Weights of a small transformer language model.
Size: 10 layers, width 160, 5 heads of 32, MLP 640 GELU, vocabulary 8192, 5.88M parameters.
Architecture: LayerNorm before each block, biases, untied embeddings, attention and MLP in parallel.
Each number is 128 + 24 x the weight over its row's rms, rounded and kept within 0 to 255. Layers, rows and columns count from 0. Numbers have three digits each. The size before them is the row's rms in percent of the matrix's.

# layer 7 MLP up, 640x160, rms 0.231, rows 376-462, columns 80-159
116:081115128121111081133099104132171150145137133159082124150134132138078127123186151119120116139137115094091182136112127155179107158153166141144106138120120153143122121121129153181126155160120075104110129099120120134138162118110126121128145093
099:082161138098138140100103148075153110135165151114110131106115137109119121122107156152115103148123140071128150126122159102134144165132126152118084111146084089055102130133129149108143148122121115154129121145100127115124154174140110167113173149
098:124108127094144118121108142132135144099119157167180152081109145158143124103104164105125128099119165107130115125169116165124134125087136189168096174156132112141168110117163139122165144085175111116099121116106158151102105135108129134107112135
097:138117101125139099084101090104136105134150167146110113130106146158137127122131170107106165141132084095129147119119149145118126163129068103151124146139114112106148121121124130136126123114126147166174184130115103113166147146157129135137116127
097:094163136171144078126087122149124115102155164099118128158133144094150136137128104148210087134176158114107120156152122153125160131092113157146134105133149103093129143143104109146091098157134147145097122158102145102120114063127102121122155104
095:134102120143123116119100113145137104095154130118114121148143119122156116129112078107136130123079090074094114084119118114132113126107131144126162127130109142144116169103122095121143084126175162124161125093104147165165131166115163119125119107
112:170127147171088125112135136131144108120134079112124085081155115099122138151111123145093091149097139112166107130101164164087135125108116175159116131086070101124096104140141132154102142139135143129103143143158068155146137149127133087120117142
108:140115116119136174129116150161140154065105179127132144089135115091127097140094117134138132149145111093110099136117157092134153174174123114172169123134166100127126146126111126121155143174121108139176129149118135168127144154111076158115119095
101:116155124117107078128130127174111154086157094118137135155128115118140135120122137145130142150161126156109129155049095138108138130138134106158113143101120108153100136152095135124056116136103142140097177120107127128106187112148110150118113103
093:132127082159139154150138164113131128144094143136096156119109145102110113161120142073114108148118135138098178122117121108169117145112146138128155120180150110115092148088129123130102112115157146129119176127140098151157181096182133093117156115
104:163109113147122065135125152115107178107111141129127126123081161102127116166099151117108130110134099116096105133147140161133131127207146134118163156115102133143098107152112113115110143087074131082134117168143162119108125144128147107123145112
102:138112092127105106129102123122075084137171180116074107145105149164125093121156124111133145163127084123112145151124138136099112137133113175103101145149172115154094109157155107131127137158160066130137132110113130104118148101129115171150127104
106:160127163095127143141169123165100154133131159152093196092115109116125108085129119095117128128120125124135142146110151160094169152158179164130091144132127068131099091118138135126148137119188094067142146087112129112132135151124108106186118122
103:137119108155142132108167116114177137069150128127165174136138110078153138159139107118139125121127105150135100111120143170130117169122133144075123137129135121181133127156092115165119148153137084137107140146106115155174136153130141091154101139
110:107132105103126125165130135117134111151074084129163158101156120120113156130113158113155149169141097155131146119135082133114108102121117141131088164145151126188120124129132136119140157114151137119140106104105136131167142104137106094162122166
099:097100177135146095121104072091062114113130081150105166108131165090108165117133075118135111155134167132123123160106154144118124140107122113151109111102125137152147142136100147150130142128131144086108122182144146149143130138154128168145122172
097:089132148124115179115140128174115139156092120118147111141101123120106079144128118055145146090130135172160094159117128120085132148097134133117141088117150127143145122161156101146122106148149141149136162140149149117090171187143137106142164106
099:054126107151161112128174154118137171144118121122135119114122096171074153158120079097114130103099164111130204131133138133097142139126107145133123110133111127113167099148144163116104074105162128125102149122105135141136163105133084123111126114
103:093145129165125149117152164077108122128116122113116110133118073153091150111080117123098133141133162134133108116102090102148117122126132122133100139174098088145170118142111133111187145116163101133105136153158129145123115186172160141102103123
096:105130132139130100085126130136116132174108133131115139108132150159103124130129124156138131101116140110092137175128075172145100155163124114099063047151146147103158159128106141096123118131129109148126136124126148149099112107136098111152129119
090:121093107118112134109128136095154181142175148139123161103126105119166131070092094116130128110126126181158141091150131118116086140171127129148132120127152084134105143108095153158070115104102142115150131133118135129152115148136132109139139075
080:102135133132148131104142154110124122087112118144134124182135102139115129163124135172112148126128143131140172150111102113125152132154151118160162079126180148137101117149084099147119111143150154186096093114180117113160110146103114133120140158
103:143128160128132116132156175133126093115114122117104159097157118138108168142077169150101084133113140138137142158101151136110126131124082154124119131131122087141129093158126140142112132147133115112168129101118147127097154105118151149120117192
098:125141105143112151133098123113123159117104170131093161147102169132113138130143134133136107146141140083097082162131143143121131155145140106132123169105102113090129104146111183121150164182108075134113177105139127146111123126124142117149132098
104:106151137129129164139106106109124182105105096122134122101088121103157178073136128140145148102140063153170111131149120145133138131133143119124114084138144130121091143160172109083126148170078106135125087112099136114152142157144118083130135135
093:123108171120104093151128101117165162104140129143125101112117101127159134173127103178129165144156105105115126130152158110113161122111137137099156118161110116158136150139137165114142146132107147150121096143158115098068129127105168179117134100
098:134128179138106136123137151099140118132099155165130125115139178123151134167110119101117121088122129096161073132140145129129129101114128123117135099109142095104141120164109137121105151150116115153156141159146131106077103146126126176096145092
092:118117095117107142147120151119112093093090130128084186140131138157134164138122113137136127112109134122144126098115131151125125129137113142107108131150131100150166115158138088111068129162129126178152084143145145124164136163123125133119166098
088:134130103083116127087142106114166136113176120125144158146115131160108144130097162141108088106177170133161132130134146123127145127173149142088105122151120105114110140142127083144097158128117099142127114141110113097141149114157161120187124160
108:089130074146115114113091152138111113125142137113137140127099145108138139131095107133116164132165079156153105163132108096134133100142111109071120123119103134134106124158119130145136122148129116152171130113104091140127117163183083158086124152
082:133111169104133122129113136132122120126117117147120149112130102159129158143110132141143126154143142076076165118200166149134141086168102095109131129119080104158096141109136142127170116109108111120126102132122173116116115075104118143154099153
078:133122122164150136121137125136164126116098100123131155084132151151138144136135161153092183127122104131128134163125106142155089143135113148110136135120142096151108125170147118138106170106151168094149158127123149125141195094167147086129088128
132:153136092107112151122121136100118138070140134119101139082113159138109119145126134140147124119142140092123118189080134182112120153144116122087110115171154187068122072120115097134104124147141109130153144133121176165145143113134131097115105183
089:165119126168153150162106109105122136161097171120086146135119137161127134128105146146137134159130119098126119156175140122141143159147111112141105136123084106086140098116103124152090101138137131108133112114121143122126130148143146096141104139
097:129155063115138088140140155154158135111119125144120184131142145100120157129143142125128105146134169093112152111097145131125128141087165138109145130161126157090123146120091116166130112149116092139123156131162155127128151122135092142133110144
103:159135142136114132107168132153149120113105101153136096123145134084146113120110156153139170146122101132129117118155135133136182141127115161112122130124151116110123121174120123087147107118139135107155116129098150156126066064129148109108133137
093:126155106118149143078146131140086116120163180171093076103128125149136124139094125148141153133158124107106141126123124173111106127085121090137119101115134139110129163130121107136121145128088169106170145134109121155104126095121126152139118135
102:125105138142094124136124140093119150100103131140121147098111134171119155072102169116091102113114119068085128163118131139128115130191131139107124190169130158151148123122121137165131138121108119120188163143138125122101137109117120099138122155
090:139127096086100171113111150118071134137095113096127106174200048114123174184140109170134102106138126117117125090132114169121160150113126144134093139185105147116161111131124133139088133139117131125149118137148117135154089141138108120093135113
066:155143098137123139153146101129132169115161092079132171140143102151142128141102132159175140124117146123123194146118140104157156073124115123107141087156155080101154119134120162120161132113126109149127117120116117125118125129118175140158126104
079:134162126157132164097143110170145104121099114109138102075120119124104146170131163109105129164108089120134148148108121087111157165148168094143116155143144154094154151165123145141119103149130093112122099111133089128130107193119103137126128164
106:098101117104088129167133133154111099119095095151123143116095156134134108106093130144112120143152097137118117125131096124105159131152162113124143141128126121087190186146113099121175083085170125113168119079094125119105095139119128156133147131
093:118114128155086117104131103147142143133109128099130202096127163111114142109167168110118090150133123099123096100121155155106142155108119076087115138095123102137102153134134119107077145120096127144100156121151148148135119118131107125151153148
083:074106116131084161148125088132090138109153127135109145138184132136129148136143129108145100132169075085148130128094101092132130121162099116170114084138144112164146102111107091123120172120166167129150096144149159111131084129149162135124158086
086:109113127077141147153125099141130176119154136134134137120120109115104154099107144123106117157089166130135137086119155110139138177137183098131105119144116108129093134103133147131153133137114133098133143143107129123076138108113132149113115128
104:129104162110150154144095126093136147120086132128088109145091149147131126173128136145149119114139121136136160145153122138150117130154115140145159158172123156178165109110120094135114123103132140126166151124142151141143103150094127127089147182
095:118125113134182143080124124084141105112131154123157170135129119133134148136117160122123139132101141088164085082095088178082121140099130203133167130147119119152138121120111123117134119143109115130144123131121129132127093158143118113146185120
102:138112110138126125079122179146094148128103126104074117143155168100123157138124145111127103117113144135161161097114152117148130092098067088172133108103137095112087132130157141086126150134159131110168141112142136152141134089139108092117146114
097:156125118124105138111140170123075182143189130142152137126183087122131122141103121118068131120140119098118175112153100134094139136155109140145150131164128125129148131094135098151123166118102098146091134108112121154124107140143121133133145178
094:174143125127139116134125127116142092122162147140114118130175120139174121160142146111142150127113146109137122123098157129129151098099098173129156132128149093118125150131143156109161164120145160117101137102105106158118146081112134108119098097
119:134129129102150130140159112155150105118128139114138095145140117126125135127120128086125104171127087101112095128124130106124139147149152146137164106138113159195137101152150080148115161106124142171121102078139147136106129128146152108150147126
095:162132135139164123120108155125124116143108094128131121116120143129099152123125151162152130129129110148118113113151109074138101126178090137125092098115131094125118126110085086136163165129136125143113137130082151139124104098113144146143185141
092:165145104105117121081130078137092112164145163117115112096123152066092135124128137158118138121133078110150055119128098145146136135106126140183150155144140126125132154104099168132114163107135144124105093099119135157156162159149109123117131142
104:135113152114128128104132141132139140157118117166150135132029153096093112108101144142089117132143161106108072115108095132139139124114117096115124116133076143156102166114131155106167133167161123171092123127119155102118147126128149127136180150
103:092133168091155119160114083112109169107140095101151111168120131111160143157125106117136127142132157096138108136123086130174126133135162139136121082135102162121119157166111180094096133115139123132110148149144116092100151143092146167128115172
093:142133139139094117087118130162102073086144080134108120170107167149115163103078139130188131102136119108132168142142107115114103159153106137170141135167175165143149145104127155095095114143113128091128110148149146123114120102129132153170125141
093:143157147104106164125142112110132145075111109129147133122161112108150133140122196151115136116162116159090150095145074172126149128138097104121148136160112191141119127137116141137165095127133113132147123109146175109132135106146142132176143100
109:140086136163127155155116133123123117095075092131156120172111118110119054159177149116127128137103105118121102137142080140131101132105165129142124175105129115113154119158102153099091115097139150097159120134099184094162154151131121126109117177
116:102107131127116104154149132144117108109124165096146111147109119108104174120081135125123173192123118114057082108106128144110088165161135158126119110165105125166170156134129097144098152132103139137162097129130132116145169119112119113103166102
105:149126108143074167162142117130089159124130116138142142151104137140106123159123105127129109138142172107078124116134128139123118124130143149114171134095157145128135118155156125160093081135143156091151164116127153131158125125165126107147128108
101:139132117091140123093139099122119117100132140130147157146086157095125133090097132142206133129151123156146137136121107138119132154114127176054131124144118142049125113117141165130126151101138134127103126095159102103132132141127153118130127179
100:144077169108147121137122127123161111103170096145131137144146120124133132142110172128157108149111124102106153112086103108141120146122166078131089148123087177145154118129114130122107121088118127152110104106120113124131118157164140134133119134
110:107154105135143196169120102137116158160074144129157172150100144096147109109144141090133133131111111113140185154095119163142122105135073148123103136098133104119108124109140096157170126152133131163128161122123128126124136093104115083168094151
110:070105095137138115183118159161135115113098097145088148114139092130137143162146154123127152121108146132148111104115178158102137138160158147135169126105111136117156156157149129121121110125104136138138125114127122135114116114181101096127098143
108:127142120145135175142108146135129112143155129123151138105164071104118113177114105132098159135109119046089089154158135152153121116134136111137124121150149125112160129185108159157088112132107093107168136168096131105103085159125136132146109145
108:123171164116105072132133153145091132153103143137126172148151104135124166056147124132143139124137133089113098143148116102128150083120133157090119136136142116148126130117181130166121124092145155115122134086126109108085090114141109111158135084
099:128160145124144112081091110099185117135150179121128148130106144136138135105095126155098199115156159116110154121121112124165127094134131143144100144145121109153142173125104158132139123162160099138135163127112150141149110184126111165094105111
102:131107117166124170116128131076134131147096101127156134123140139147135100141118159131132113128145166143132111126131125111162147119120126140077144122150133127153129126127158145132140082110180126119147098131164171113098130139148149100085148151
100:092135123138145167134127141138132143107128102092120151132141116125138145119147128075125110141106104147124134134145126076151120158138133107148168097116135100164057113137142106111120124101133134092123129115163112141092116123132112139156101123
094:142136122146109083125146099151132169121149119141135120107131120122163098158156144142153115094135106150144114137111151144095095141092170138122125171106140180109188132134124114092083114149132104125148121094080150130162139105124089120126138157
081:093116140150138157136152149105110105130116104114088106126123136127081120113124100120146153137149113149089113138152128141184116139128092133146087084146096140132115118139107158122165138119156152136103159149116122127186153139113144178055154147
066:130127194148105115083111104172132107140126122113171097115127131081150118150140091146118125142122131152126148133148126084111116124141133152128153123152147159167134141121126138112129140103157151105124129140140155116087139111157115122152137152
104:144118154129135122099126146147161131118117125134108100083142107110111136140112163116135094126116146119125163100146123149194145042127127103169078142108091139112134128146133173156137148105133138112159109127159120095124173137124144128088129151
104:112103105067098093163104132111155131129152163128105128137201137158139133118115149149125086149136130101162122141119133159072136149100112127163115151132084169168142110122140132146157137155149130123151116100145126120113104120133074176119149123
101:117124162194103141128128121123106153178140099129142070154144135130150152156067059114119087122197157122117151123142162126152155113120133105152135096148164119157148142154128122164115110114129140160128109178152087132127116124123138113127151124
112:155106131143144099121129155143093144078133158114136138105103148134089130141131137137135118119106171101125096138144116139120127127115136144129124130139125136103120159129130134124113127096118129130155132127089164142132076113126072113107134152
097:089135135164141139146134120137164122129177108147118121127120068114146144088168135126178152093143136120150071134109127161155126159166103121115119144098131099158135095165146108093134133181131132149109155130132174139103140132114140119144141187
101:126115118104146165090114113093138100140162149124087120152160132175085120105118130089149076137130162122136127123149127069156136138128175139125126140118125104096134119157110109088153122116128130111097132115126110081138150149146140140098104163
101:140106051146104132168111127113102141139105119139086127113096144143184132177177144161156146119138158120148090111137122132118109122144150155070151084126133081107130158126097120120108089119145109137125128102096128137159156126067152079120147115
092:146106186140083166105150138144144182148117163123122148106118119157133117159106127142113146092133173130146116096124157081127083102143135135100129108130143099123133104113149124152117182114119100121165119123165129141141144149150074118129157190
099:145121094147134097133112180145108116103158149157133109144106110138122111123165104155141080125156168126118113149199110143140144112109160144171128113148091061121119115120166097132122111126164143126128123156085145124103148111116113118153157115
104:143119157105098116162108156117099140109129142127150152081161120090135140104116165109111110176138122131139081128133083144103093152097131145120071111143114092160134090135109131148131153112106126140124096127173120125161155088175170054147083133
065:184135118151130115085131120084116114125097129122121140127138103148093164145138122129135091112156087121129167138111126132103106100102132159150117175093123126148126136116174143135128109158125126113149129137135142090136131133086074134124147123
096:147099103164084107134146139134157119150144100137140162147110132142151140167178128126129115115148088160126107110119096170067091139131145129112123110107125123162146143146148131083129151122132118109127079140140111096130134109173105107116121148
106:166118148110125132113161113146147143112109121141090123126123170095133093112145090141117153108126113092134153123089087131104115121155153113139133100117107136136140132157128164125124115106147170124137138073138119129121159147166134104126108123
111:155116125103129127130146137131145123121106143127113138120110115129115085130116169140140131152156092126100105114137145172154115116110148152128125172102112111141140128112058142144152154076160129142094095101129157113112065125126115129102126129
084:098109104103119146111157090108119164147153153120127144124132148121146117126131080121143081132156112109092155125146097124105176115176137166101142153131143121132120172110117158111093121153146122097147129156100142118116164097149105127110137122
# layer 7 MLP down (transposed), 640x160, rms 0.0675, rows 376-461, columns 80-159
111:103138127119103149118108155140110106150142126059149133073089143101165117139135130100082147157045144111133090155145128118106177141130108136131150133140145124115097138127148134163165109109104122128120103087157151090132112118167092131139127139
095:116104157102133115129117091152131106131129115130130153130117134139117152103143139144182154125111148122105105091122129131130123151127150088117119144155132108151152160144131143134142091080112096166133182122130085153081081165114155132113118149
099:159123165128139140147126149187130150122125115116105133140199100106102138129159123083075123099115123119161125155140107114142144129102120124096074132164149133123107138160123140130138104111152133140110120135155127095109160122128136143113176153
090:158120124123087135137136118192097134136129115142107159153158118110103156121133100161155115088118088189102162143147134097156130126154123129086137096150176119144146137149111123152146115138174070093121130094124120134146124086121115104118099108
106:145096123126110154125145167160147137152085124124136151098122116175107159135114140100103137148107131129112143128121105120085108121106097105112117127129132169157123115092162167125162160095123105127150117128138080134137150176144141132121092124
095:128112154184137128135131142131112165120118104152192114079111121162142127082119100139091140107127138133125105131078111164144085172161129106133135119094117117120114125177121145121093130142123116144100162163121140116094137107101132168116139170
105:103103149116147116128145075127128128133118160156160158153164134027141143106145094135116133102141148056128208111131097145128157109161117155144128097104140073118138142125129122135139140122114132136125157148104141113123137104145126129126135145
108:113122160120127091120167157135141096176110138148126117146123136126115117143141151082151101143186145127139152128149117115123071110134168143123146113157106129177106106123113143059111118107173138134119110115142131124126133187115134118102154114
103:137135150126102116113135138157105139149161137104130133144113143185161130165129161141135134140144118137122093112177139153137117080153175120122129107100155133131092106121160120105095113125154154144163120084139124125092171147126180114124118130
096:172139115113102153089063111135134118161166127133112142136107092081153114119191135140157159077145125134193142118093150157133140137131126132125133159125106109140115128139119122135141150089124110141170115157165138151090086123104124141140123137
102:093143094135084148151139160222162120084122128138152108144149113115154080151138098128172153136088163160110135145111140115104140142096138102152113088146143112136153150131113138169090132152083143163101129095125137112173134097114079141120087131
105:130143169137150169100126141162156172102119097140157129122151121154129144120104146131095082098114146150125129175134135104171149118112105100140145089142108135112124178074107149136129138135134155130130112142088106126136135126112155082156139128
104:155115095147133116140119116147130132136136135113123108094116156121136156116129139153123076145101138154138120098122135133156085156121110120105152102108099163144179136107140129118136139164077132128160062126098155124150094175137127123120112123
108:139077097123153148109094072061078122135090138150095134090124148140177125142115157199123137121121137143105120112144087137136115111153130132149147177148101110113098151128128131126163117104106108143145140114122105124095100075122151133100135137
109:136157106147141095104141164150113141162140151117154115091166131135110136114134093144126151125162142141142118124099127137119125167122123095106125148129137150171148148131120146122089100119169104127170146167149121126093139130097150144106152118
100:099104135092105114159147144044123140134132157174136128113184110108182115125114111138155107109136143160073102085099114149125146113114152165150159144104145110120124137132125134121117095138150111125131129157129135122130092165097143133147124121
096:124130125108150105153137126090153107124127131110117091157112158125147072124135133177071113133136103125144132102118138111122139142131135133099138180136146126098122150100115132097102103118148121134125146120112162105138111133109125129107134107
101:147122159122068133115087112174141113135151132143147158148135176138152095113120137166187121105134112131112142145135145124151124129102137146120117133149130141158076144124134120101142164158113132164128119107151131098157091090107154125156131108
105:159161139095116137149140144153122099133109155123166114177082108130126155153209132133121122089122141087121100107142176109093137080120116151131104150144127099156098126144135115115093148164147154161139174072084096149131101141153098097142139131
096:125125098109156130160117191144137135098169124146140119155136100115117148114133135123093118136094116147167125095130158077105152131089120129153169170115109134133091152152115146148124115127113141103155154099115091125127143135078130159097134129
087:140147131110148141133112104183157083111093113162122110167101136101100148178117186114157144119114136156090138153114083138127177128091142096141124123118110137149178124147125133141152142107157116149113133129160128109123097095136132132113171121
081:120095115117135119126123085116119162206109150112156147082089125170105115125079129132138135129144169129117115113126092166128136094121108124130109124123072137147109112128178177132091136165133138128176138125129131119097098152140156151107126127
099:098129119123119161118143115125095128153129112113147116148090111105168136111133132063152178128178091130101093173134118142110163136171122140111116120130137142116114144078140141119120160147142115097168130118100108088139126144099123109114124096
096:104145075161129088148109112124132123152151113138147139099102118117137144076109130130115149108108145127169163104138068156086171114099111136149105133120155116165152120100148112120117109113136178115143128125161152135144131124124113130095148117
096:178131108156125108148104129148113107082120181108105137148160172115123136104144106106126157150118140085117113129125118093130119147147158128134133113110169077128145132098123151144165136111177097098098157122124116087129108085107126126144107152
086:109137100136125132090114163121095117175169133138129090099123109104114099118112137136165125163098130167111103089116102126141079130129132141140157118117127155096115142091130095155112137136159143136156104125132151110175128162139062130133121121
093:111155118123144098136174137115088129158169146140131125122153125113148067137170170150141091140136158146144150148110127157132111156142121110086124119110103145128105162118152104137141163126146160171204147120126140111126108115129113086098141112
092:089180116172171095116092124075147093098124079088122138145156151098150104149099138154122144089130139128129120142143142102137154120146109141115121138126132102077127139120090103110135119138166134131158157104117129087104125200153085107135121138
086:154146125123116126163137144129134145122134132159124091150104105155121151140129142133149145145080085153095124121104141092118116108070159107109111124123195138093111105111148125114127082113133170113106129141134127155146142156135153112144124127
107:180142102109107115154157189140122097182115159114110141169130121151179099111101104090160124095165099122094174117134159101148166154120146148154136097154143144111145084153127130121166108144104118140105118101162106134137131091133144131134124116
082:143134093117121140158150135102188097151159119121112143098128142126098119107132143114146111146171131118155121136099114147126121141105133127125170104149157112034154142140099138167171139075134146127159139106127106126125151127135125115145104099
084:154112121113147103104134117089112092131149132124109117122126096094126124083139143120108112064098142171087117112112086158107185129148127127119126150142113144136155162116138125164159134143157112160121121135130122103099119137116114131136144126
122:117144070125133139136135149119140101107154099066096114135117131126117147140163157127158098152125095121097108130123140145123106131150100125113153152144136151060077156097151129086122153179128092106155117083140156132104140170155134113115135134
094:141155128104131124095162117120163120140129127092183073135153136109136136109118144172132126137140149143118114102121141094134170169103109157082114147105141137135146172149151131132130135072119131142140140134121139129087166098109132135134122161
092:111140177140156111092110156136122169128143148110126122154106080121114128124144136126094094083157135120096137118130112158112153146091101129149109134107131130140142144164151118105116106131071146176127159140126115167076079076145097126145131103
105:098156115129112149154103150139111138149149152101154153174105142127103127152120136078075140144130153133126143143163164070130094137107162111148140116110123136098149131089151137163120162097168134109124127155122113101148173151115108157121109113
090:133138130145113132148143157122110103146166081099149199134138155135106108093141138113125129139142071083145087130153107091110149117161137147109157077134128102141116162116143150146140098127126116149130098112160102124141132161112145145127113100
111:153141103082136173164132096069181100154105175107115142133136116112114095148155135132134090133137145143146090124157155117094166104117107128121103115154081095127097094110133154134133155145121168132096149105093150103103145095098135136123111162
091:126125104172171133122139138137125164097120124139138111131122145137139140105083128179084182110107155107117120140155073119167127133139127123102177119130131118128156126147163144126136164155158121097108158123134094116098131069136152146136139131
064:097110104162122096109123152103114125143113112119105116136105127138171109139160129134110113154135129161134137123133131090137123159171133156101157129141131103112137125148064132175129119131079133124155110136150119151072099061187059156139116147
080:133094156164083087120148129135116142150121165161101157159109095143133082097115113125098103098117123081139091133154141142094089124143117109133143110111158079110125075128133132126126139140113098155121121151130082115146120163106096137122138158
112:107134078112123119099148090139163106118075148183125115096120137126123163153115150131145151147187115139133125126128094106157109127150148075146122130130124108112115184112125127118147093085116132125185134128114128153122101090143127092128153126
092:149139156151110103143142140151132161138096115134096104172091142092141131107149128110111117101208099176106084127089124133130121142120126097115174115114153146074118158126155144119123136113123147131117152120114178100185125087126133103107099117
081:072106176139146108102131122092124135100142121155144170134134134096123105126071122115103131139170117105132132105129123165140144137172118118150093132103120111137103105154153073128148158152106118132149182138144141073116122188108102106139124131
089:153109106126053136087125133153126109148099114136083138124118156102147115122146152149134141098094130126081108145166122131131132147116085157098147146095093126095162138154134085153137165144128139125163114124140125122190110162118150145160067152
100:088150141134095140101159104130138157104152167095110093088105111116118135156119156150128148151090125146132100138134186138092177120118098130091121110101115138114066104129160103146099143144144106107136120126113135113082139106149143162161163105
095:113097108121099144136139135132157116118106108148123093122109135157118102141112149119144120101122130150155104142112140096123118139133188115094094152126145168166116133141115151127143151082146105124151133117159098090138050122136128134111103120
107:140129087121131123194187090101140132150135138136156147115096118117128157116132111138140180104152126136088152155142081158120138119156156166084148118143123159130165146104119125150123083121124127122113146116112101159091136138159145114099098142
086:140126102153161109117132128070148112170125116154106143129152171138134138138121105150123144113121154104157134152133091127154130114125115103130162122102186137118109152087114126115124112098138097106148129121123162117143116142133149118123051149
107:102112115138109112122137137133150179126097153125154113161135148158096122102139097158088084146113127113120104136128126120113101147158155076133110141118101113105124107127106104131113117125156144148175101141130132116119100146132148115125199136
105:095150176085132111088114109127126086133126154173144156120122104145105129092097118134113146123121130127123135137142121144164129169190126100144131131129149125159147147149099119114117111137103142135115131150118112116156110173181079177130126143
093:109162116143153165075140096141123136141178126130115168151108145118128101105152120093106133124082158152137115137114117152143136181133142145135132096165130129164112136137120130165133106133138141127130097130147076107152114138125117174141107100
086:113141128125129124162115124100130100053159102137128136116156141140118157128141091134125101117098134125096170106155095132144106132126118124144135154163141120159172153139190148104134149133175152159125153133119152121122127163127171114123118155
102:137116128155106111158126139125122092121105138137145153100158129157140117163139101088125110126102082141121165139142168140143140111110108151129129103134162104136202105161092108113093132134109171059127155112099118134151122121115137150107105115
102:099109156124117148141126152163122115150103128152076116145100118131166122160153141125118115170094137120142125120145082100113140196126167122161109121192110083144150150091056152157121157162188153140144144138105074115158119131108101128105168142
091:074137139150126127163132104093141176160130173146166129108156096106116138141168137113066111129112132123134128102183120105105160096122134114091138068078120128132133122139117115123165115092098168139109124126124171117160161074143159125115115094
092:136086077145128146156143129102097106140134134134134113117118128126122131160108073126126095101152104154133120126150091139138119130132056091090124145145111108066131129130118110118111141163166155112137121112134118153151097109113152132129112154
097:123122132115145119151118130106120092117075163139134135147125164184118131151136144109158130124128181121097061112114122098126137188118139116090137146153144145141131063120142111127132139141127121109122138093141161118142136219146130115126091188
111:136125114120109114121113081162164129151135147145119086085095063120126105135112126108119147153139086101126133176145140124134127140132084127122121136119153112145109156112129144105138147141074147125119042124123124124145140186137121151119149122
102:153108142122135137114081111128166071134142179100124100143158150136138092096146148090142099165137138127150114151094149076142155122119125118101059104164140113108123103130069144094160144127127136143111087145166120094094136141110119149121103138
104:121125090105108122122129080166146109113147135138148129118221084131134110078104124167112147126161136173124137104129107144134122132163125116153131133138124120137144144113137137112101145133097115127156130121125159153119117161149113180099164111
103:147086154144150146153125126089167129114143115168072113127164154130156159172089125177143113170122136128124158111093137108120121133138127110135118112134110122131135134159140089088103122108162115132128065070116149130137125166114114158117125151
117:136119132134144091120128163128132138127182127113096086115163108151125135134136122169104095126080104119132129061155126129102128150143182128160118116121136137136185145195113133145095115138127120093138151127149134122123112123150157130079150114
107:140128121099164137100131120101163197128124153136171126131134142095112141139120100147124117110092110100152173133175102108124154105127120157151127180132113078166106113105143122155140136134130096100155121188149074097135135078132154131132116150
099:136187124126159095140124107200171136142132109117134120091143134130128146115106129126151101118128163073136164166116081161100130103187105101113100128124136098134153096130145101107139115103121142192132098172120136153118121137130127117097138088
111:164123153115118134144113122141099087117137136127163115110115142125150105148105167142146137116099098120109122113110131150123115186135090112127127143135100160140143132163103173123135122158108100138108109168122148143148090149137140159103093127
100:125114105157110145148088118164112130121096102133138140136134105131139113142119158127131076094127106147185165156118099143187129123153148111145080121102123154108115111158140137062137056104099165124096111117162138101126166078129126078146144141
100:147131122068053086151120130219085182137127117123107138104130121083132134114112124117109119134125076094117107150126135141102120137132136124144130145105136138127152120144119126148163137158079135163157116159114096136187142134121123158176116099
091:130173130112158109144101116130129110131151138137156115148109140138108127121139162153106129129119151147145141107142110118114151114139096196092118121115105133120196141111127118162128138121132114176168122134137137160112160122133132116096072129
085:117119121149149131124096090087137091110090151108118120149126150151097095095137144152150118092120140097114119146150113121156117082148130105122161105093165105120148150122123162148128141138114174142113133138181082146149144140140128159123122146
080:142150074153131121154102126138171116158073108118135154108193095133134112156154121135119139107100128114095126186129127166141116146116127127109137124116122117151160136118123120156109153143127129119121087114195164095135154141162109111160149156
062:115121127135132144112115136111129120077150121100129166132133103082137091102093128123107102137136092137092145173148097100138121137152197161120120125136149115112117145120123157106121121145136176122159112117137072093177129165144137154092167139
096:134134113127185111108115092141106139136149134157100132144126150114153184118138131101147094106129136123121152128123126127131131119103158153117127129130107118147210137127112122114179133062166117161123130125096126128138140097112159142141152140
102:146141140144103113097125128037154114146146098101126124118094166111133138090148070137096117135129150145147130148126113150120146147134139130138121136116100114130112175131149110119117129158128174111142114115178119152100108139114110140136142087
090:098177124104145100119137184142107096128115098095162159117159126120094103144117196132189158150162103144094093139092091092126115080116169123113120129165120097157129140114134104114127114145141154105139082124117119125135111129120084132080100126
106:092154165114101120153145162173146108124175146153112085164109113141183133138113097076128139110093107119135170152114134091097150104155128118187124121138175149081115124157151139126126129158141132103112145111114089135146117172167162156138131125
107:166147094133125126080131105127122130121114125122131122122126150116092093143103161107073118140092097148132160145184122120159113125105141131184121119130125144116152160117118133152134115113142125125124098138150104089177181117201126137128126117
099:141140137120123140126099136157145141140114145132119145098166118143105147090126103136151095079107056193111118117142167140182145164104106149107113131143124141123135120107129136136047117116118104105151168097167112143171140105101126150112129160
111:137107086163142120070118132087155106123144142120114131187124124123188118097114135131097116090130129132154109148147156135145118106162144142100158131133119095167107112116106176133157070089102101124175127142130098131110137089161111119123131105
088:134141094158112124127112143126133091080158120095129134153118132133151115102131144108116098138147098144087136129100126162117133114145140116105098145192123126154114172131112098141123101135093136157094112131092114110140089125138162132131153118
099:143147172116100120113185079120153146120116079116155136092146178147154152144112130137135120135149106087129147139110136111109109127136113114142135136125118175132156128131119136082123128101112090109100111114117102095123101145104126110137150117
099:106116119167116115111101135107139119113121117124141160088143109198121103127097129104152149107164179123168079097115162164147140112155092118103123137100133112148158128145112170094148092147143141090125119124103131124104128108144111112115113138
062:169115152099177171127087132122134168093141157112127151137153131138150118165147135163110162156167133147079141145102147096098070092130125086122134112174129127164095143125107142161116120150095077134156148182150120115165101100132080128156129112
097:074163156070134136125096116130143090121102167173142097084121122162086130131138144121081139155128176128118126172100138087157151132118139092117131118176140126168096131137078126146162101126149141105151140120141140123100090107119087128133168132
106:097131112147113160107163081160089118138119137155138115118114131149142136129120175124121105136154140144111110149157163118082078127124123124120172099130142119093111171119154094107140105105133113066171139083096120126126133108140147143150129129
118:109114133123150122138135113154142146111099145112141134100137152146125170153135097086132078105111136101127149151118123125099157183143109077117130083150143112116131117094186111130095154120104131100159147087123151122113160115157147107159133128